{"n_layer": 11, "d_model": 160, "n_head": 5, "n_kv_head": 5, "head_dim": 32, "d_mlp": 640, "vocab_size": 2048, "activation": "tanh_gelu", "norm": "layernorm", "norm_place": "pre", "norm_eps": 1e-06, "positions": "learned", "qk_norm": false, "attn_scale": 0.177, "bias": "all", "tie_embeddings": true, "parallel_block": false, "init": "uniform", "init_std_qkv": 0.0395, "init_std_o": 0.0, "init_std_up": 0.0395, "init_std_down": 0.0, "optimizer": "soap_variant", "lr": 0.00443, "beta1": 0.95, "beta2": 0.95, "weight_decay": 0.07, "lr_head": 0.00562, "grad_clip": 1.0, "warmup_steps": 200, "schedule": "wsd", "decay_fraction": 0.853, "decay_shape": "linear", "final_lr_fraction": 0.0, "batch_tokens": [16384, 32768, 49152], "seq_len": 512, "doc_mask": true, "train_tokens": 108900000, "steps": 3424, "dataset": "wikipedia_en"}
Each number is 500 + 25 x the weight over its row's rms, rounded and kept within 0 to 999. Layers, rows and columns count from 0. Numbers have three digits each. The size before them is the row's rms in percent of the matrix's.

# layer 2 MLP up, 640x160, rms 0.214, rows 560-639, columns 80-159
122:506537503499488518557487523480530512481549535525471477472499553472508495499505465435467493492493492486496466491512486495513521509530504493481505472505486448502551460479512523488497473479471525507490515514495535505490539490488473477505506529
093:430479468500488506513455542497520520505525516516480478535512460466482460481492569524546497505492482506497514503508502504456472506512485478543504445519493533523524484493489521527471474508460523461478497531470518493479501511480559461499438509
107:509531487498526536503486477547500468457508503500506487455437472455498500506507450488500472531512503475472550467501503473502526484481497500456501487461504447476531517521501475545529506493466525518476437518516458498470475467482533465471511503
113:471532509528514475506498540518526457526456514467496495479509491467457506530492489478528491507522479511444482452501444533535503519518503467433531496486482442533462493500466512548494516494508483465518518490504510480505496495486533499492464502
114:497492461446495529495488519514491519472487482443488473522519492470514458499470441496506516480498433472507504515501494540508473460523514533503497510531501456481523448503507534517482489489525499502508478527482467521492505519506560471531514508
108:509498492486497569508553468445491480469508492514493499545505517454498507485511521487514492479432441575492482504538500523488497450538500485501481468513446527497497475453474523524473545478459495497494478482525466489521498526501465506530529531
055:486520496500493505548466472503473490464489522519465529515506509483497455506461499503507528492483470474474533494516496482524495459548502512473482480484466492491477572490545482536525495463487486541442496457459497507485490498486468483469519538
091:485479450514492549478517468490511515494508480471530520499503484492515493532494441509493521461503484460510547553495497536502467506444478485510505472514496481528505508489574520505506490476536493470465524494488535473465544513471531510500519521
085:505516497506529515537506485576520476506532510463512508515525546487495483523546492524465486474504452449530528481467492466519487501484489498550517480520485510535484490500515514507493501516532484506492535503523486518510523540466507494488520511
080:562486465538502495502472494513465474498516517504489517471520487497572495536510463480494514539500499490549463520499507516473494457510493513476493510515502466530520504509474468496504468439507499525499517494459521518471527533498492475465488538
107:465520538466479509494490508482523469494469531473537509495530538534458473519519468485480480481516494481445509498489494515513528497519463495503473484500503458503514516485524471495472508524532497516481473513540491517527510475503493492511527475
113:538497474505448497533505526537507503449509465479494509474479479529539513515487518500465492496525465515510506497473543485489497481479493535519496503487529530490492469501499463494511483496523533507479472484478496474515501485525499499499497511
105:491472468451503529506494514484492487503469513529515500426520461521535495497533492530533526443490501537516527509476530511529491517470461525471524503511523473523548491496497497510518469474508497472525497530515500525487499547510462476479532499
103:525566484516520510501510488470525499440500516473498469470509476462531477494481487496522491496493495498453457509521471523490509485471481525505522473522495514477492528438520481456518498466482509537474450516526500518494474522494498536474504536
070:497529502480557543518518529460456529486511460538490484482522486489433502457463487470485519522481501514485497498464492479500492501491482477539526511505527455470512494509529507504532499481496543516494504489515544519517522562477462506509482514
108:476497504474542464472494520494474472479550511504530485476489531542482500483483494493494528477488512496510503476518461534521497509476525510482516508497518509457488526582529485539488531517497452520496532507501509516514532488477486536498509465
102:474536509531497521486488488496530498514481454508559493520515516525495475464491473528450507490512489490530498540497508504512496499485493508492498512535494504510491467539489556490516499520480538515481503513532473462498552531430556510505501493
121:515491488513480497500514471473521478478533538488516479528503537479489497471504495513492537499463436515518514505464514464505494489481518501476491549504495462518520480478481500445519512491532511503515519492475509538505493562467508491481466513
091:548511496519496521533527522445519523497531521535461482519501512473472522490455509494453502489429490495493463562513513478542493503491522514467519483509497476498538521516514512497483488521461512496484485493489533518479466503478455488443569551
096:523497491506505535489535477516487490501514478456512463470501553505513499493502487500534512516522478500464494476494512496507466480521518467536469516521497488474476494536547523537496505498476501491501556507462505512518533490441491501498522475
117:490488475465546505504484497536522495452482541507498481493511517499525471502479500500455454476484534527472490477541517484488507529514480469473459493486527487474515546526465497472514509443496491504517478524450485477477531497487509458515464535
103:512507500470479520554540510495486522451493479531464510476494480505486527511535525480501480518495484538520472469470515487547510497487486502495505518491481461518516458461507481483530485525485536511523497516473525509479495517444457516533528553
105:520469503527516504476503462500525488474450498513485514493498480481500501490477511593483529503503546478505535491513493513466519465454493486514540480485518504508457471495501504471482476509475523500479482496479501540498482465484490510533499525
096:476492505508507494490469486507507450527512455536489466506497498505466513577499448467515517535475515499489503470518501463489504519490507493511459465566450476476495478528460478512493513527501521497487519495497560527507519517506526478497485513
082:549504516494502477532501511475482514481485518461470494488483512508542439520456515428516500500481474487503521505504521526474491474519519467533486481497501513530487524485504485487517462498527507548527439531501506518511479479540465478512479501
086:501470470457461534518512496555503561502485498506512507508540497500482470525512485519477513456525501516480485534554510462487495538550490513517457492511471499475496501455522536462467483517501550464497543472531496481514501530494498516470498482
098:496501492506464511514493469510457524470526486522512511526491468511528491472476503509525520516462540536525514519497523532512543512494523476522541505487503526482495484508475518449532507506457488515464459526505490478506450512543500532505518524
076:535494497501496521508519515496475502495504498526469521552567501528464509502509535476538485469514522523472516502535509490470490498503482457507481506485481491501524515470490475571498535473485517485513512483493474505488474525467540508460512497
112:488525560496515534512443544526490484487502540547456501517513520489480470520464489490455515506466506483467489494506503478494548491487494528466527478514493483471536485494542502482500484488493504473559526515495507519507493529474464489503519524
098:457515468490519497510478489452498492499480435491527491529518490518485484506518529472513482486491512479477525464476536479503460451509507520513526481535500503436513510449495517502463513506521529483501530522511543501492524489487542473507524473
086:523547514471515507531469505464483526506526493499446500477524511497485492478467550523478513494492519524522533517505517472532522561535482512455485538524486472436463528508532511532458485495518511501470475518525541528522474517518465480517512499
120:504522471453471504526470511472505536478462522492515467489514491544504470481485524566538498460490509538470497465489473524482472521526531533459565485511472531529531497509514540515466497511489463494478491508486568537534498521504515500502489493
121:514476466477498515521471504503474501506519422468538548489513492500553519480455520461505468486476499485499500517517518479502488487513501502540480508469467490517508494478512488479524484519538530518502529520501531493491499506465525519514490524
077:526507501484463547533525484497516523491558517455485498474506506483506471529492508488472494504521525463493507560488492501523504486518466489494454579512451493506486496495520520508479501488443547476494494497467491523504504493500498536490535546
101:465517460504491482535535495528508446537538450485472521508491555488468518482508493503523515506519502452511495515496473506499484493478472463533481500489443495479512515472506530463511541524502543502476485522531471527487498547526522501468499541
093:502484479550515513503441522506509472493512503486473541477510515491541473497492506460492506532507521509498490523485479477499499455428507509532474481489458493496485536489517454490509477476516499506484485464485506532543543529540471480453500499
119:483503495524505502484477478519517514514522454552494471494500488461466477492458470469495540549521474486499494530526483509488529514491470483553480490426511483473545497522476525542491541531496527494444445484509483524507541495476542474483486512
105:458490509494537467474452498517519521557501486489472514455481520473435512488468455510470524528498493499478515487527470495500486477510479449488470495521495486508560506482522464507481513505509480468456535482488544491491532494458506528509479529
095:461475462513503525520499492519447483514488525506538483505488487499510507500486489474510537523510446484466501503505538531536529485496462503491487520536455490549474544488497507501474512547455476521552506497504565487489485475470505453504488523
092:494484517516494505509450518507530503517516486463490495496528493483473529522514479496500551490531504491508451473486469486500488506531519460462520481540497512531465527465510521493515528458465474492484534527519445532462543490492541473529493505
100:546521505460435502484495471505490524531505542480521514514491496464473462459492540465538494484492526513552522443525518499533495488530509487535497494497522504453496489486519517505496527498485482482508534517523538453495477493493459501524484475
124:524453492501500508505504472557456500494499526475470525492453490528455516488509485468546495532537520518485518523483539517525496478471498515541514487493421474517507464475491501506484454508485489525489481520510485494459514513477483471491534517
108:511492518522534492561502520523496478475491495525492486499512473514510542453526452502506507496445533455469521516474537503510513449508505478499470474485518460478486541496514457502530489520539490512507489497474482503543514497517489515525526518
110:446506472521498465480494484488477479484473461487537515542559503505482481479470498458477504526531455486507501486491504522511476482510521490502485497464511570503493489532513551481483478518513484513563497503489526521501476522489541453453495490
080:528477491494522487525509485556467520451504512515516503516519446522533455504486499475516521499476473493476549541493471554506467504499511536497482479510456522522512483516512522528481489531523503525497510508491481519521494491501486485507502525
071:512489494483512523527545507507481533444472466497546530520493516485498539505494482550486464512492501492501510553480510500544501489507478483500506525498511518458469560480538512497551546501507486506460498518513543531510510518472498539532477516
118:502496508517550487585501519520481532502514487490443499513506516495458472494531497497439465480523487495539480463488504471524543507554462491529482497508510474516522456510543541514508530508489497490490523502537528553494531511512505539506523498
128:511502473491508518508513503477503500523519478506518532470469467474501531491507543497495531487487479527423484545473493462490473477450494488501484459444486473501518502489495477494493517541526505501501504469496512535565448513469467484500536513
059:490459504516534504535489520488473505457523497534462517487479507474488448544475513459506505486478460477479534428465515500506523503495465444499498521521514508480484532504489511508469518490510478561520514495502510501530516469479528443484465531
062:497510476532513516514474492486462482476506504533477529440492521503432458456499465498500516473502495469442532492510511490517482468445444458489479508507453495499474517495513494519509472449487527515491479526493492496481531518468526503488510547
061:460481484521568518493500465500477491485490541492495455494521529476515471512458477522504500512505472466448549453543542478550482524504477496474478517516469459501474517475511508542503499440480499518470536475480530497526490518485496527506506503
100:523462500487492562521510490495503472523510541490492440473492472490499500536451506527521477505505541551480493455503482486505496530499474452495477512506494473459547499463511504476506483488504511458492492524451513490521486488528501523484483511
101:494484468479517509542512507495488479528518545536477472479485530519509450507511477495491485534530478503532537489520498483556495517490493462506461495523479510502466541514465501515516528483494524514486508518462453496488554498487516496534476502
107:491505512468526479515504478520505499493509462531467495543507510503557497536498454498476509465520452487491474508518529480530512554511510498493493516502513510488493457495518456492542508510481488504516456563446472477520512481450447490532525521
102:468475473496483528573512438480491487523528516520480495483542528478549493516506493514466498529532494567480490494486508534498493512500472473540489498479490481470495515530470510465500492501495487486494521484516496498525546474484495504489497527
112:494532476438467544512466465483483493509513472516504488535496489482502489491495491491550496527512486511480508534538535513508494451536523530481495490500481489472489467475513516527505495540492511517485501531489556446524531520489498492483514531
114:493477552496534504511484470510489510489499515524481465517520521427521512470516464512543465505514499511483468495555503492502495549476513494484492489485494550498485494514559514495514481505485462536501496500473536466495504488498551489490503506
112:540483490492508468473478533542482553456523504473544501485524496502482473531522490488494500493506508497479503514490483545520473535456536521509461489509487470526508506451494526519507497469503532480532476493504517549503483511470515483478492556
069:481466467494498483529454498496490525524438526492477506474456528527473399509485489466502516508503467482509513481501442506534477474499475478482518476510465479508486482536530511498518522515464543494479474509503527533525506529496513520515483501
104:461510476526478469529489521499530531461518494499525497492507491480505508472512484500486480499535518538512524486535522468553504533546489500499531543503521511505488449450441503545516506483490509493458496527481498505464519529473466503496532498
089:482508500442525487494463547477487508497476533507382494522546525497497529489480521520530469532497507507553461482505481461493508528538533475502476536501476524513459494511509541463499512501455524494494478510525456493467492527506490505486486509
119:527495523497514481498517514509518476497500549487462476498498527503498497520465441520513540453494493504508526486493513497526465499524540524464478505488509517506555456475517504540528528476519520523466525551404513475523533502473487476513482468
091:511499494496503506497501489508511504523437491530482498515480501531483475473528485478495514499501494557469514517508500529513502464521510485462519498451522522490502476475506512496504500499514510495474472454510499552518518498477490482504495437
128:490503517501509555514490545537486508504481493519461487475514486464510493498523431487459511461503491503466480514507506496526486506522522511471508518500494457430511469477483500505487498505501509516499496515485489466520498505516471425549517518
118:506498477522446539513539473485454464515496529531484523530563500472498442508506519491531490524486511522495478513460469508486520466465469458507472513478504504491525499481502511523491542510456510489468497493554478510542473508492481465501517483
101:493497462504534455518479514535496484479492514521494552516486500476568492463495517459476483491545515509498528561482501499476490463484471488491472500552429531541449458495503514489486465525507520511498514466481520488506488473466484512503506499
109:504440512499471490484449472492488523501514499475507522557541518491486456492476492435487502461499457509496503482485515524503481507468502536449521489519512531547516456521464550519527490457458485487476511506529508474470508478508516491512460536
095:504461547488515494527503498471453476511515454482452542500522447486467502460527493496533519499529516501503462500531500531515508529511456456537543507495494465452480455494476454533534480448498550488522505519491497489486508476500499475456512513
104:474520476502496484529477514524531535468506501491463510525503532506470482487461493469481515520548455483503485541539492495509515505505520478487504504501534476510506488472516521571507484512475550539496487498518507544530499488484487486507475508
102:483491477498512513521505516507530483499550504510507545506475473521521481476462536479508563485507429479471552477463521531539469491538484486467494535460504522480513500442488509447453514521476499490502534488499527459493500486460505476486487497
092:494473462490491559530527501496534516501427482509516523496456486474511466512486488500503512499512493524480512497497520502529516460507495490489483543465499500472514515540459494524498561489478540462444519469527473467480527448515507464522436537
095:502539475532492539490504517495487545487491522498525519452538515511487485533491468489520533497493510502511519499507488550472515484490459514563520471518490540498482499529489531518542465497534490493488490511518532503543447529449473532538499512
113:519482495512462469523520519484504532513467503486490528475526494492524513483521518445495506462481471519479503554496525520504527480476490509458483511528481517509463473524516525490520482471467483519467494549476479479481537531499468479491496534
101:515483484496529521478492485529453492487519513479522437467523508482521497506464487536410467501474464505520515503509491489506502530478489509501498473559509491567485488509486479525518518453522470553521521503492510477504509492496483517505516485
107:490473474484515502540489484489480511481445498468503502508492548494490468496518506493492496496513510484427533480494522487513480511495547492528457462500517468484526508506551453482483448541504548503509459496496491528503562490485507517502506500
079:491458477484504551477524501512517508458518503480496522494510484523501494524540524494500497509489466454503540487492479546486462471484477524481499482492471494529539521478475510506507527520475500490459537514527480457508509486460550464480516495
074:516508485500488526545515522499479478500491500477463553531516517457542494495504516485495497487463502511484514565488486559502493476473494496514544489536471518452511568502477484500479486523502520494549539456496488483486522514502486504461466502
077:513502470497522484493513505481487521490533480497455509454507532462490494474508479450479478479484492488495491477467476464501529501494494517498477479525495464482513536513458513488524505475558529532515460518488479540468513468464519471466529486
098:540487521529507477516497522475490521459506520515490477509499515554505503539481556503506465498492503458482547510495443542491479519468521536536518507506546512499522516464510471479452487520545541474476489561498522500506484494482459526459488503
094:506486510517467481497547503509517549477466465484523511466486531504501489513504497494470531492483524498510507501481523501507548460473506528542464494484527489513493545504510508455510483508498465513523482452494465493548518518520453498527479534
# layer 2 MLP down (transposed), 640x160, rms 0.16, rows 560-639, columns 80-159
130:521482516567499520557475486468538528538525508525508523465522554472503474477503526517483479510504464471479449511528499495516496480481477495480467483497494512500479461499462523458510486512498449509469506470473510510536516529524523458489508489
083:540483545464481492486500517481481517489535527526528546504493501515471509520515487477542491463522503516490476493506545509525504507488522492508494538465458532466465472511531539516516510503484522506516515509506521505499496460528487499474469509
121:460493543510499522477515482558468534492511514503459472495475503502503519553500517528525505508517465545508535515491504466488493520480507538469488517462486453466504523517517463485536481474465501488491467495500515504506453518514520493480489518
108:515449469535534503490470501489515484546501479476480476510486451520549506499545503532493525505515554509479563516516475530492502495460484486487535517536541507513508468471529479514507510510479512500514511507520498503522477513509493492490522440
106:487533461500533528503492477508493499482516464452452497484472491531495448461440487506463477527489487484481522468486489500488489520467523502500483558540496477527541479486527500513450516490495499514498501501508471516432481551510536460548498492
100:502502510470490534461504495536525519568472483505492518468511515492507506481501456479499498510480471505510505480492478508480457478486496429513521508498466477501492526492506477513501492516479491447481522497493491479460480529509495535496468502
070:522505521530484503501508547498493510525505524490526464591534522465539457475473442517490523538496531507498462506471500513445535541494478475480529489538509476473487498487500444561496532504470492509541520478468497458476484480511503515540514489
081:516507532487474498462489532529545492536506527519479523473529478509513509464524480518487514525475546541513472480490515461480521495519500506529485526491550524510500503517454478498479514510499506476527476473474500501516482462494461508504494501
085:510492520541544529466515471462519526490470469513462505546506506522527561480471476500501521463493494496477471478518551532534510506495517516477480488498487507520481474441467454559481510515449504479498494492495528485528484472498519486443494504
072:457528482470482488497469532522510495475492484515476518487555474506496557531513529544497452489531496534467478489483463508544513514534521513520483467447478483518462465466527495537494551485528506504488489503493535475519513486506552466489510468
092:499465486482479472461479499518526529490543525479527514540527472523561502502459495508533508464517514493500484505446498487498492478500479513497494485486520479463493519482472503490452518483504473477497503568494509481492518458506462535456499451
112:516504516541494537515500501523494499493515527507528475470480523558505535546493485457489510492533509518533489481500481499492499513473467493492533516448558506520465474551491517531497543484506526537497489539461496424544483485514477492523479490
110:505486487452508496497439495513464507511524516493511551493538522513500508492503520545510499478512476517485521476466477506503566506488472493528502515527506476477459531500519470480501493517478498534503511491480526504470518534542487514420484506
101:476487485488469481471480487512533452506494502437533497542501495491497494485437499496471513532418477504511488492498538542519493519517489524457508541521503548491529522506529475481496516488496495526460508495435477492475492505493523505495481532
093:469513499467510506454482470492508485485520490482486503519470435509524480498477537508459513518515497531499486528496532499510490466542510529503507491506498514489493491481483446505480453510503455530472447506491512470520447528495471543520505491
103:503547518455512510474470473468494508534500478524501445510462518485483482524517502523501536527505490495529480499535542540466527498469474471511543500533490504472466491512507493506531513529468502478519464490462468453502491516496510538487467466
090:527486520493573499465479519496511528497517482502518471462514470496508492527557484508519503503482537512477471485507500539487520519506526495463521501508520530550508545535496485513514459492472489523546503499502470523496506516552535465523495464
114:520479485506484486466487498425492520504515483477478484519514489481477497526509515471556502485502500495541458551503499478495477504486527465467491445473459496520521507514518481497553541557486507519491520496485488498516512526468531470507526458
154:496476513465478456459429456464511506522485468493476509507465499486510476506482509519500504550497547523511523484502511527478469509540490496539522509530448512506510492485516485535491513504510519522509511465514445512493513489545525523513493524
089:496451500470496481470476468494492511503496483498513480485534470476485502464478522476485526539517491478480534462451453467484553510490466450495492515516498512493469465526544490549487511490520509517528511458506476477494524488496541501500504499
103:485465514523475507469477462494485532523521507480497520529493507460494498496487502496504477521520480491492487508509510458493462497511528460531509477516513480477485518551520474528470492500510453456472486469507542499508473456541504495511494494
083:507511491479497494513481489498516507520476494537478508509491557486499519471516515516532506514523538546518481453504523538519505495486484513509474479497497517527502484468489500520498493508506506523468511460480504515485512525504549521503493544
102:473486463528471507542486487498421480465533542508512537530497546481512483492564496477478513483516535513472528519547493474486505500497506474515524508483522508522440508505537544496489518470517506517489464490496521519499529479493463543487538535
093:468525522463481453469493469502481526497568473481496521475527479500489526516511520512484522466479513515484501524521515508496523495517473478454499451514491519482457476508505471507536557495478453513457483530451504526531506474519506507470467470
092:485494480512478508516503512513511497507484419528508490533516499508522490520513501490524467464514516514506542491494501539481535524471494498568499500537461487484476496473445478498466504505561487496554512470533430510499482504524509487465494477
097:459503545542562513487493512466491533498493491538477455496490496526496530492499527485517489493509517528474505492504495496498522518499479518499539464439514532518486490468497489500498532494496467518504468537522489496475555456520511469477494496
088:459537511534467508481495499565476550497543513505511497511502490512503519518501462516475494503453488509544508488460527506490504525550547527504457506530522484520506506504503489512492519503447499457458493524463525504495452515496518542487463529
088:482454489469529462489499475482512493518477516462507512475511482566466508493509537512502488478508460518489473514534464496501478493513484489531521491511500495477512464501509457518511510510521500468531509500554492529533519468512490513507469467
106:488488499518458470501502523555515549498528491491532490515505498528472492470501512518511484507491499520435474540495451505540513515511500487490517542455463537513504497524535457497492490493526543494497507509476490536470451514507518512509498520
098:531503521500510509470454525487530489473552480478487470430456486515491548507495456529493495466480539470470514463494497494526517499492471494513484467477521510522490466551474503517499461442498467498492496533477514483490456498484444541502523498
101:517487514486498513443479480510518494509435482511506483532516531504517506518469498542509480509512526485490491490471524454467577463482513490542484499522493478487495463508471522507473523498491491474515517488501513465446496434484499481520512502
121:493552440533468496478507496519483504479501471523473529550494505475475528473504529536491484463565506531497503498457484507533538508465510477493514512501480521475492501507547458492498520503490457497496463504473557486483508494501503485524486516
111:518472480486509540514483484509509516516527491504530546506532545473546513486502513534472475502497530504526447506480483460487561522493494497511481457484486484501509486499507497491472481553522522493474520517496522448472502565470522548503493519
091:491515510489492493499501462476493504524505508480510498493483488477509476513506504522497482476519509503469467481520476511488489505512499548461486436468459498496521503475438506528502499521521474537546493514534498497495489514472490515510520485
114:510511473477468509495507494537470491534484529504510506529478537499494474507504518518476492514501533457520550485512500488472487476519508485549491478509496479520526531550529471487536454467498549522501518511476524500511522518506477520504494447
088:481518485485521494516490514513487492503505461511491516524497531456516525474486519537511503519528523506489516495513476479494512486501531504480482466502515501508464538463534495475454542488506573522494518519519504475552521498569505449501529522
111:518458482491490496508504498506467512503578535520467487535469469580490498487502534519527504528481482487511443498524512504486502499488531510491534509536498518473512483486514469498504506506516481500543520534518486489526500458512468510494465509
098:456491539525536524483469476469453454517508490479476496523460487521501529506476492500511471546510501491478467485522500483455506499528471473479521547506498524506487476527574523477515528505476519526509500490502526440518525512503501527518488515
128:488527484522484499517483488481480506537442500488531528506496486482505482482507557513480493478517485518500527530515555507520484523507518499478478532542461519464477493521526480494515570529547547536493524442516494508514508494500500500487524479
086:510483499483480470454488514515506508479514513499479462488492489493516491495472501517536449488491482461458519505484504460511484492469509464483486493547503508446495432551504478469521463477491508504512498508505512480487465467479490466509512505
085:478554522523478501496464487549467511466529529527504517508486472504511488528532476497531490500459503504507518503491552472546491494489482520501494475517546522536534477480516480477529498503506490505511513481498512522480465462524505523482532523
139:532455486523462504464494493515521504524541522507503518506514512493447530463504511504564439535513536534467498530482547496514496495511466517468497507517483492528437480496520545477499488530502486499481509494476517474424492497484457477503481508
092:501540497495498475455488496484508472501517486511501496507487463483544500488512482535510485488567496545490462466522556511483503516485509492475473502479437508528508493532503506519531505530520511455470521505556480494502501444503506523483474495
107:503504485529502491495468495515483544507490492465518475498508484488540483499473498497527531499474515486531431500417499501498534516467492497475475535480502544479512512538510502490470517476533481540501487468523459469459502493522513519512535504
095:497521532498486452524542455492508502492467441531513511496528495496525488527493497478549489507535488512513455495505485478519517475537463481532529495481488542465524516474505507499528464498442545502498489468510495473496498467506478484474539512
085:539458512494507470472578484501495511513488505480523486505520500482485503512502493542503526472521509517460512488516549521526537492521487517500501503535519499489501536456531488540455504463469506489495516503495468526491503482467486522509455444
116:503439519526442502478526503502538517527509525547457502553473485511527485484506448481499515483451522490549516484479439485469541507477484532522500530511502496493493521478531533516465501452504474490493501528502482491488505491503506490469488517
100:474477464535475487473478501518456483521497499498458496502516465484501482516486535477487505553487504520467531550497522474472515468487512539493494505491503548540460521533474509528496522506509531445475531476498464469519470460485504515469507510
076:465493506509504510499481517511467494502497473496514464524480486488502503502491461507495500468480470559474453438496502479479540509556484507456467462484520505525471534506484503502514503537510476462512494507479500497527467505535514514525534507
055:499497515527492503472489504472470477514480507484501481481481510478469484502504552510457510525503475480465485440492491493518553520489460514535533529515493486475478467477482512515466465501495513487441486501497530510470531492486489543494516482
059:493511492553545538472483480491488486528520512505509444513515484517498473490474506518492506515507505471510483492505513516494492533508531463515466498486499466507504450460481486528491520483474444456450511525486522468507526506500517512485495481
102:558492499514523488434500514467468473512514506520556507492479508510494533483526484529510468503498548507486485469532503503502489509508476464504479529494479506412469491509511478499490486489525510452534547479488515517490492513515491485463494457
106:533478452485508460480501519490459507506485476524496464491537510460510460496503517534560495472509491489521535498508464499485493518437517466510506492493485516499538503500508510497502512467481475502508456495524499547510488520437471507505508490
095:517512482487486497502504478511525496498513499467509456454449452493475495500504494511501502490495478523477488499464547443501465471491488547450549537483489551493487495507492483510526500487541502465458525521514482471493499430456505460492493519
096:486505506513488493497515489514532486534471485512450488453486510488476522495507478521511517492521495518476482526482494501454528525486464514492476509480504495497475508478484519502520486502440506522523498485507498465519509467514505527471484496
103:508557541485520534514518517443506490502498489483486495483452486497496480500501528506569479495469511501520512527504497503515520506511518570492487519503479516522509479492465488529487510533486474560465494486478534462494513528468516475504525535
099:505516540522484501482500512524482476505519505514524496545505467532493512472471522550475480548487474544477530495470497477524548525513520505454547488492491474527497500452500502487553518519488489523499475489515486466519527473486510482483486511
100:473443490494532525471459523484512471471523466467483519444485504471495515510485532461495495508541497507481481495499519497540458503517533543566503505442486489485475506484540489514512537483459533521512538489522466541521524489483520512505448503
073:480514486557493535478497488475497528496486501465462503514469484481527466466479498504473469506521489499467491460486519505512546503530505474519518502487486516496484504490563514501481585494494506504493544519495495498496465516493569485491518480
106:539524521484503481493524476503528495545508441456434494499510501521530483501538469494481505497492494512505466493535500487521475513521487502492467521493545503474490536479412489542489462510448509513502457489519452495471523475498557508483503484
068:482530530521498476448495469505492521463511538473452516478462503523517500458483471535499537472477534484533510536477528482518492482520506515527452473446529552478509498505479542482526475501498544502524506479476498504521431555487516494458512514
101:535481510500521438467501487542506486520494563480480488502550510497533501484446509509504512468531509512471518452495515460501457464528494517506472504485514508493514441490492527520506509498490536494523474503448501459512517472505470466487501512
081:475527510489524503530473497472508474526500513459509468493507473489487488493519504501496507528528502526523523503505478496467482495498513509548477515497472513540492457493522503512520492474501515514500495507458563498467508499491518522519517502
149:491488545539514486469486521533503527497515499484483534496508476470518480469501485528491492511495482493512514525502521497532491514465489516466531483507501454453494478504485460483525519485556520527484515521501464461580527554506507474518514494
118:484442496533535492479527510489482484515495456511528501542502469498523493474465504519477496518473525524515457510443510509489521507474496481482488545520494500491512497450478500551524530506476526485531496519528478491522466534526501505467539455
109:526488531494491501486502518488512524501471517507489480473527421489532517539494539522489509439482544541495487467529456550480511506495484487549491507490491467489483488491548470466513502510491511490522481533430485539473486515488487507490502544
097:493536460497469485544471484512519496519467495500517481498496507576507499516529492474444478504479493485565502496481476486479503475522475523503495552522529527507455526496464491506516523487455501515457510512514502479486515463494517531507474482
101:500486516537468485484466489506539544504473478497528520499479465533511495510593514509500496453525481506496496491521523467477478565547458475480501511479464522442535543533511497508485547490497465486486511480465467476467521450495513515489485448
109:519477517479524476473558482498539514486492546493532473509486526474506470519471471509481490479478544514502478483490517511499502468503499478476491542538496478502511467506498457526541504470492509484550535523502503490488483512505443527531525516
107:549537473527472513433494483514554505548484490474493507478512496515496494502488542493482500497532503496471502488493528434501537496451528499478473525477534483483454446501584498501515509518524505513447474515515487469501469498489436513480517482
109:515490443495505492461493492454518481486485487527468433468494522549505505483515491508507520560519493505492464465508481497458452506503499490509485516491477535499477488546507495489475452515477457475544524499512456519504481506472527511526520490
091:476527471512517522480537499513497519504507483500492485508468493494490504431495460498482491499532485489503496477476502522480510520551452472536495524525497452520501534466483506528527526495496482475485491523501507480491489536462478536525484488
102:522464482471480494472514538506521534521497506484499473516515533514521495505502538455538508521548489503478551482476528491471523525500511503489513480451491489511493524500497485493492475522547490497453491481510476496531465504508518552526523542
095:498528523548492497493481509514547476536517482487483515516512515512537520510479502470500569473525498500507491501509492509518481493482478479533506463488477529472509483529508503525544486533461528535520514511440512498479474482481487511442533559
101:535499478527536537516487514488528459484455507490539472542491490484503510526529493475499453506495521483465532482526494465493536553512449479560504475495489478493492510478510453468496484495490491508511511506525504506439517520503537495525482482
096:505468478436528517490514456507470531533497502506506493498508479479503452460502525513491488475469522533512504482450521507506441534531505516489536531500503457487524529499509510498516513475541484520555537510489453511556500554483505535512497514
074:493493517513506482500526508492523501535466507468489483509478502544530523502538493534500480507479500482530464504518522493509515485533515510534492519498508522479532462501487481507479484474499492477528475520473518437494481519498518471510516550
090:474476495487460494472459511451493486507499485513507464517515503501518544506497492483534457481493486460506463474488511518475495495530484480544461497539482471485473495445480480535517467490444531508492499487480493521465489521479486473533540501
105:491524499463472525516482516527496494508471492502504482488531489488488490502513471529508482495485498509496519447488532447509487484513512444470505462506527499507514486485481495482482494502488447521550496454500431472501487519485569509535526529
077:535502503506490520523511481482455500537489476518505471551467517508498484506473481526484456480496545476468486498488509492498512498516442455476496532503515479496508522460483484490533484453522491499472465497509502498498466514490488477522543521